Weights of a small transformer language model.
Architecture: LayerNorm before each block, learned positions, biases.
Each number is 128 + 32 x the weight over its row's rms, rounded and kept within 0 to 255. Layers, rows and columns count from 0. The size above them is the row's rms in percent of the matrix's.

# layer 7 MLP down (transposed), 1536x384, rms 0.113, rows 1381-1405, columns 320-383
size [113 102  96  82  94 101 121  94 102  92 116 111  87  82 101  99  96 118 128  90  94 111  88  76 119]
[[147  98 103 142 110  88 119  35  89 141 120  92 196 154 153 123 131 152 120  95 121 134  95 111 143 125  94 107  84  64 184 138 114 138  93 158  98 111 164 112  84 168 152 118 105 121 139 110 138 109 134 115 141 137 144  97 106 119 111 147 108 136 101 121]
 [128 178 143  90 114  97 130 127 174 143 114 234 140 120 133 137 163 153 125 108  89 173 146 135  76 106 136 116  97 172 140 194 159 120 120 117 133 107 125 169 120 108 117 166 133 108 191 128 123 141 128 127  92 180 100 117 119  68  96 119  87  90 143 109]
 [138  99 174 140 106 145  91 131 109 138 112  87 154 184 114 161 180 116 107 151 174  74 103 218 147  61 134 102  99 151 115 108  79  84 112 153  95 129 108  89 113  82 106 157 111 146  98  90 137 127 142 140 129 152 112  87 129 118 121 126 185 121 178 209]
 [113 151  91 135 130 165  99 109 144 123 103 102  93 125  69 143 183 126 118 169 113 156 144 101 166 146 122 111 129 115 130 156 121 172 135 101  77 135 116 121 145 152 162 163 123 174 138  95 150 173 106 148 116 126 121 115 143 108 106  97 136 131 100 150]
 [138 160  48 101 142 130 161  46 137 115  77 122 154 175 128 127 121 163 122  96 119 123  75  99 107 105  91 157 111 156 191 183  44 106  51 113 147 169 126 152 123  81  98 101 142 133  91 139 200  30 113 145  90  94 143 170 100 108  83 167 115 135  95  92]
 [114 107 154 103 100 137 128 110 119 102 123 113 179  93 110 139 171 145 133 115 163 125 132 156 116 163 111 111 158 145 123 137 148 108 173 151 192 136 141  82 148 125 105 186  97 147 147 119 105  82 121 120 130 125  52 142 124  92 121  85  88  78  90 128]
 [ 83 148 111 108  72 146 122 133 114 125 123 122  86 175 176 107 115  94 119  85 140 116  66 157 126 166 154 127 161 141 137 186  52  93  93 159 109 101 157 153 113 138 130 157 157 125 106 158  93 136 138  99 143 179 154 140 126 168 106 151 198 134 140 149]
 [155 138 120 105 151 166  80  43  83 175 112  84 141 164  93 133 110 101 131 167 100 165 100  98  81 112 105 140 142 116 119 103  88 166 110 139 115 146 111 117 122  62 114 144  78  77 172 117  90 115  71 171 171 146 138 101 131 129 161  68  80 127 129 161]
 [126 105 150  65 130 167  92 107 111 141 134 120 142 147 113  62 152  92 110 110 121  78 151 170 126 130 107  88 113 113  96 137 170 135  76 130  97 193 179 105 115 123 133 120 137 156 162  65 143 143 141 158 132 117  89 121 129  95 110 106  97 158  54 149]
 [133  88 158 196 136 139 158 168 150  80 144 156  88 183 128 103 108 131 193  79 203  99 119 122 103 149 141 104  81  59 110 128 132  58  82  72 124 159 127 157 146  73 178 106 167 158  97 110 126 158 199 136 149 174  94 107 167  86 160 139 119 178  99 142]
 [ 63 142 137  98  69 156 122 153 126 146 171  62 152  63 161 128 177  91 122  89  83 146 115 169  94 141  74 192 134  92 136  88 192 139 125 108 154 141  67 141 141  93 178  54 105 137 152 110 163 113 145 140 119 126  80 140 187 175 140 113  98 196 173 174]
 [121 131  72 138  97  92 149 135 140 156 141 133 176 145 130  98 125 165 150 117 121 199 110 132  84 144 125 130 128 113 152  77 165 127  96 180 125 178 101 110 151 141 127 110 142 188  93  94 135 131 146 121 133 146 102  40 205 120 139 115 106 120 106  91]
 [ 82 120 116  67 106  63 115 112 107 123 163 167 107  94 105 102 107 154 113 137 135 121 105  70 109  87 143 147 123  73 107 121 127 128 172  85  98 138 190  28 147 128  68 107  93 148 121 118 178 121 121 170 181 142  60 185 138  97  91  68 133 132  77 111]
 [143 130 107 125 169 151 175  89 135 139 121  82  85 114 110  90 125 148  81 113 172 100  83 134 126  88 173 139 148  60  85 113 118 131 125 129 146 111 106 132 104 160  91 137 125 123  49 130 131  75 202 143 164 142  49 161 142 192 119 189 147  88 146 151]
 [ 96 130 135  93 123 176 107 106 117 108 107 167  87 136 114  88 115  68 114  88 103 160 153 123  93 165  87 159 146  69 145 101 112 144 135 158 151 155 103 140 138  30 193 182 101 109 140  87 155 118 112  65 117 181 122 163 104 119 174 139 113  57  82 153]
 [144 132 133  81 136 212 162  87  65  90 134  91 158 146 126 150  97 163 114 105 139 102  83 151 153 186  67 130 170 125 166 134 176 123 160 191 143 133 115 149 163  89 111 149 154 130 182 123 125 174 146 160 163 135 101 117 129 128  59 111  76 114 190 131]
 [151  80 124  70 112 151  96 105 122 137 146 160 150 102  45 138 125  96 137 124 118  67 126  88  83 177  79 101 116 131 149 174 172  87 126 107 108 189 169 133 140 109 109 110 149 128 141 144  75 164  99 119 169 160 129 123  84 156 113 165 128  84  92 109]
 [164 183  78 174 147 103  94 229 100 122 148  92 199 160 149 141 145 176 179 139 180 159  64 142 129 173 143 180 120 107 131 104  81 197  73 116 105 133  92 150 146 134  97  88 111 172  47 143  74  72  91  63 125 169 155 127 109  98 131 145 111 122 142 184]
 [131 134 107  83 119 127 134 122 140 107 159 155  99 120 140 137 172 110 126 142 114 138 121 143 120 106 145 163 179 129 156 139 114 101 113  74 121 146 185 102 163  84 124 159 119 119 115 143 114 105 151 115 108 170  56 119 114  84 127 136 200 169 138 190]
 [134 156 132 183 152 146 156 127 146 193 134  60 167  69 145  55 135 205  95 163 112 137 141 147 114  49 149 174  72 109 104 153 131 123 106 170 117 112  77 151 143 152  98 126 124 159 109  76 162 118  89 178 156 110 105 123 155  80 125 156  64  95 131 181]
 [159 111  35 165 160 149 133 103 136  99 125 164  74 208 123 150 132 113 104  70 122 137 100 146  68 123 101 117 133 136 129 112  46 115 168 121  79 133 131 106 116 166 156 138 100 132  87 163 162 151 143 153 156 154 136 164 122 114 166  77 167 155 126 140]
 [120 105 120  81 125 115 132 152 136 131 132 144 153 110 124  88 149 170 140 144 144 103 152 151 142 163  90 145 134 132  49 141 142 188 121 116 118  75  82  80 119 100  97 105 182  47 165  89 153 154 140 128 173 164  94 132  86 103 116 134 122 117 122 157]
 [127 126 113 193 101 159 120 149  93 137 141 132 126 142 121 128 122 113 134 117 154 107 118 116  50 132  91 126 157 124  88 131 129 140 150 123 129 105 120 115 102 143 146 147 146 134 123 161 157 134 137  93 117 133  87 155  94  97 155 139 102 170  84 119]
 [ 90 141 117 107 105 118 180 167 118 114 134 174 116  69 146 133 148  94  92 183 122 108  87 137 120 121 167  82 128 111 111 116 107 145 117 100 145 121 116 112  95 142 127 111 117 134  93  90 151 182 167 188 155 105  82 119 189  94 120 171 147 115 141 104]
 [149 149 129 130 114 153 123 121  89 132 199 163 143 153 117 116  62 113  98  76 179 108 109 108 101 103 188 202 121 147  82 137  86 143 140 153 152 180 158 204 151 112 120 110 126 126 182 143  99 104 123 133 141 161  89 115  96  93 111 174 170  94 127 192]]
# layer 7 MLP up, 1536x384, rms 0.124, rows 1382-1405, columns 320-383
size [104  98  92 100 106 105  91  99 101 108  98  89  94 103  95 100 105 120  90  95 106  97  85 110]
[[148 153 188 114 155 144 143 141 159 120 176 187 138 111 121 120 127 165 115 110 110 206 112 147 136 164 148  81 110  64 118 130 129 126  57 159 115 157 141 145 134  72 131 174 165 148 168 129 103 114 199 129  45 135 155 118 135 150 165 124  99 104 138  81]
 [108 177  96  96 109 127 149 112 125 164 112 120 141 107 105 160 114 147 126  80 144  86 129 151 108 127 140 125  88 151 110 128 150 133 134 136 115 104  81 133  68 137 141 120 147 144  55 135 200 126 149 163  80 134 109  72 155 157 195 145  89  79 153 162]
 [137 175 165 120  76 177 167 136 123 148 122 106 105  64  88 113 150  75 126 119 131 107 168 159 168  68  89 114  99  89 100 139 115 130 131 140 125 150  83 126 120 158 142  81 124 110 109 122 111 103 110 155 136 121 128 118 155 129 136  57 132 101 132 141]
 [155 113 147 133 167 118 143 153 131 146 105 165 170 120 116 111 140  96  93 149 161 113 128 153  93 164 157 130 107 125 126  75 148 157 151 105 111  98 119 126 128 121 165 172 118 135 214 146  91 119 162  70  96 108 114  91 135  80 171 119 125 131 131 138]
 [ 76 133 125  96 137 119 118  65 160 164 155 170 166 110 123 156 140  47  85 130 152 121 119 126  96 164 163 102  94  75 116 104 140  86  89 164 184 115 126 126 125 103 144 180  92  92  98 121 113 119 182 131 113 189 132 106  90 100 144  55 182 116 156 111]
 [143 119 169 126 154 159  93 182 163  95 113 213  88  91  94  93 153 110 106 106 117 119 109 117  82 105 106  96 127 157 136 170 130  90 133 118 153 114  59 104 110 188 124 174 135 125  83  84 145  54 100 112 120 137 111 123 172 113 164 152 100 203  85 153]
 [ 65 104 137 131 220 138  81 105 105 100 133 147 116 115 173  90 146 136 108  96 182  84 155 221 129 127 123 177 129 142 128 124 180 116 104  94 193 151 159 162 156  63 117 162 162 174  96 113  76  95  87 110 109  99  85 140 115 143  94  92 123 153 111  98]
 [148 127 177  85  73 191 146  75 117 136  40 116 166  44 139 117 189 104 105 119 168 135 127 106 168 159 115  37  73 103 113 106  92 133 146 114 110 110 106 118  97 161 152 115 143 127 152 104 130 147  95  96  82 135 162 118  67  84  97 158 175 125  75 157]
 [173 126 136 184 148 134 124  83 106 126 150 171 171 105 154 124 155 166 164 146 177 165 180  83 136 130  71 113 116 123 113  97 149  95 112 107 132 119  94 116  94 162 132 172 156 159 135  78  25 174 160 108 101 185 122 124  74 102  52 145 131 156 174  86]
 [133 141 126 161 111 152 133  76 190  78 108  99 142 110 148 151 205 130 121  94  76 136 170 126 119 132 114  91 130 126 118 113 148 133 146 189 153  71  89 120  47  86 163 126 118  87 186 118 131 143 154 138  87 174 144 156 140 152  84 117  97 181 182 124]
 [112 142 151 117 123  86  83 122 104 148 163 105 179 136 121 197 108 147 153 141 170 171 136 127 183  76 141 101  72  83  74 168 105  61  74 149 112 135 130 125 142 162 145 148  89 141 135 145 160 159 132  81  98  84 116 163 137 138  91 109 165 196  73 105]
 [107 127 126 166 166 136 138 102  93 102 121 122 128 107 125 145 126 125  99 123  85 180 123 168 142 119 161 101 139 121 116 134 156 150  88 176 101 145  94 127 126 155 166 169  74  86 120  99  89 122 182 146 127 124 113 148 111  87  89 119  94 127 128 152]
 [145 160 156 157 120 128  88  79 126 133 120 125 155 178  66  86 137 165 123  77 129 136 104 144 107 189  83 120 140 155 171 133 154 159  86 154 108 180 118  80  99 164 163 123 147 125  98 114 128  88 172  44 141 146 150 118  96 119 148  76 110 132 103  81]
 [150  58 114 150 169 112 148 111 168 159 124 112 104 128 123 121 113  91 138 128 180 128 110 100 104 115 114 128 115  83 138 153 102  90  85 179 189  88 116 120 127 130 127 139  92 138 125 112 115  78 116  94 112  97 170  90  94 129 200 171 143 174  90 115]
 [127 122 112 111 127 123 143  83 122 145 150 107  77 129 105 118 171 145  71 113 197 181  91 114  88 135 117 106 167 139 115 123 106 143 124 129 103 131  97 119 175  98 107 155 155 162 120 141 172 105 164 141 178 102  89 118 148  92 125 113 123  87 142 132]
 [ 60 160 128 199  87  50 130  83 112  96 100 122 125 114 149 161 131 153 125 135 152 136 139 135 106 163 207 122 143 168  98 170 107 128 169 135  71 139 137 110 114 127  85 105 120 164  67 151 172 121  86 121 157  96 124 122 129  88 129 170 134 153 134 136]
 [135 170  92 141 114 166 172  73 109 116  81  95 166 128 143 123 136 141 163 163  71 189 151 117  91 123 150 107 154  95 158 159  99 145 120 117 114 138 168 115 116 147 105  73 143  96  75 117 150 147 125 134 106 127 166  49  83 109  63 112 125 147 134 124]
 [127 159 174  91 105 181 121 128 133 124  78  68  72 112 143 129 135 113 130 131 125 110 146 123 144 101  42 168 127 112 133 119 119  97 129 174 176  53 145  92 124 146 119 119 106 180 100 128 140 159 119 142  98  87 121 137 127 199 142 112 121 137  91 103]
 [176  99  75 149 141 119  96  59 154 124  67 112  76  75  93 171 100 156 136 179  95  92 133 124  98 140  91 112 116 113 141  80 110 129 128 207  95 117 139 132 121 114 143 141 132  43 143 151  99 176 111 112 160  79 135 162 161 138 109 128 196  92  96 156]
 [124 107 116  56  97 104 120 130 117 141 119 103  74 151 151 160 153  29 168 125 132 123  98 183 150 136  98 151 126 158 114 141  61 163 154  83 161 157  92 155  76 132 200 166 146 112 148 114  99 140 140 136 155 183 115 178 114  90 103 168 139 188 114 185]
 [158 140  87 181 117  83 130 105 126  79 107 176 120 116 100 154  79 135 143 114 157 175  92 206 165 102 124 196 102 145 114 103 151 132 151 107 174  86 179  98 178 161 112 140 125 106 140 132 118  71 105 139  78 106 108 130 111  77 120 131 128 124 135 112]
 [140 190 131 153 194  96 130  63 158  73 146 100 106  95 141 177  56 131 129 115 179 170  92 125  74 155  29 120  90 151 117 103 174 144 132 180  68  97 131  85 160 129 130 199  62 138 130 172 114 198 146  50 142 133 151 122 138 197 132 143 141  98 134 167]
 [130 136 128  97 138 139 125 170 155  79 104 119 128 116 163  82  71 103 107 122 120 150 161 118 127 135 113 172 154  97 165 132 147 130 124  73  93 136 119  83 118 149 125 143 146 189 198 133  32  98 105 138 193 105 195  76 145 152 114  90  89 110 113 129]
 [114 167 136 104 161 171  92  91 128  37 172 167 183 126  98  93 155 147  93  44 195 122 150 144 102 118 221 142 116 116 146  87 118 130 146 165 181 158 132 219 185 164 144 159  82 123 117 183  92 178 101  98  97 131 141 144 105 111  96 147 122 102 135 178]]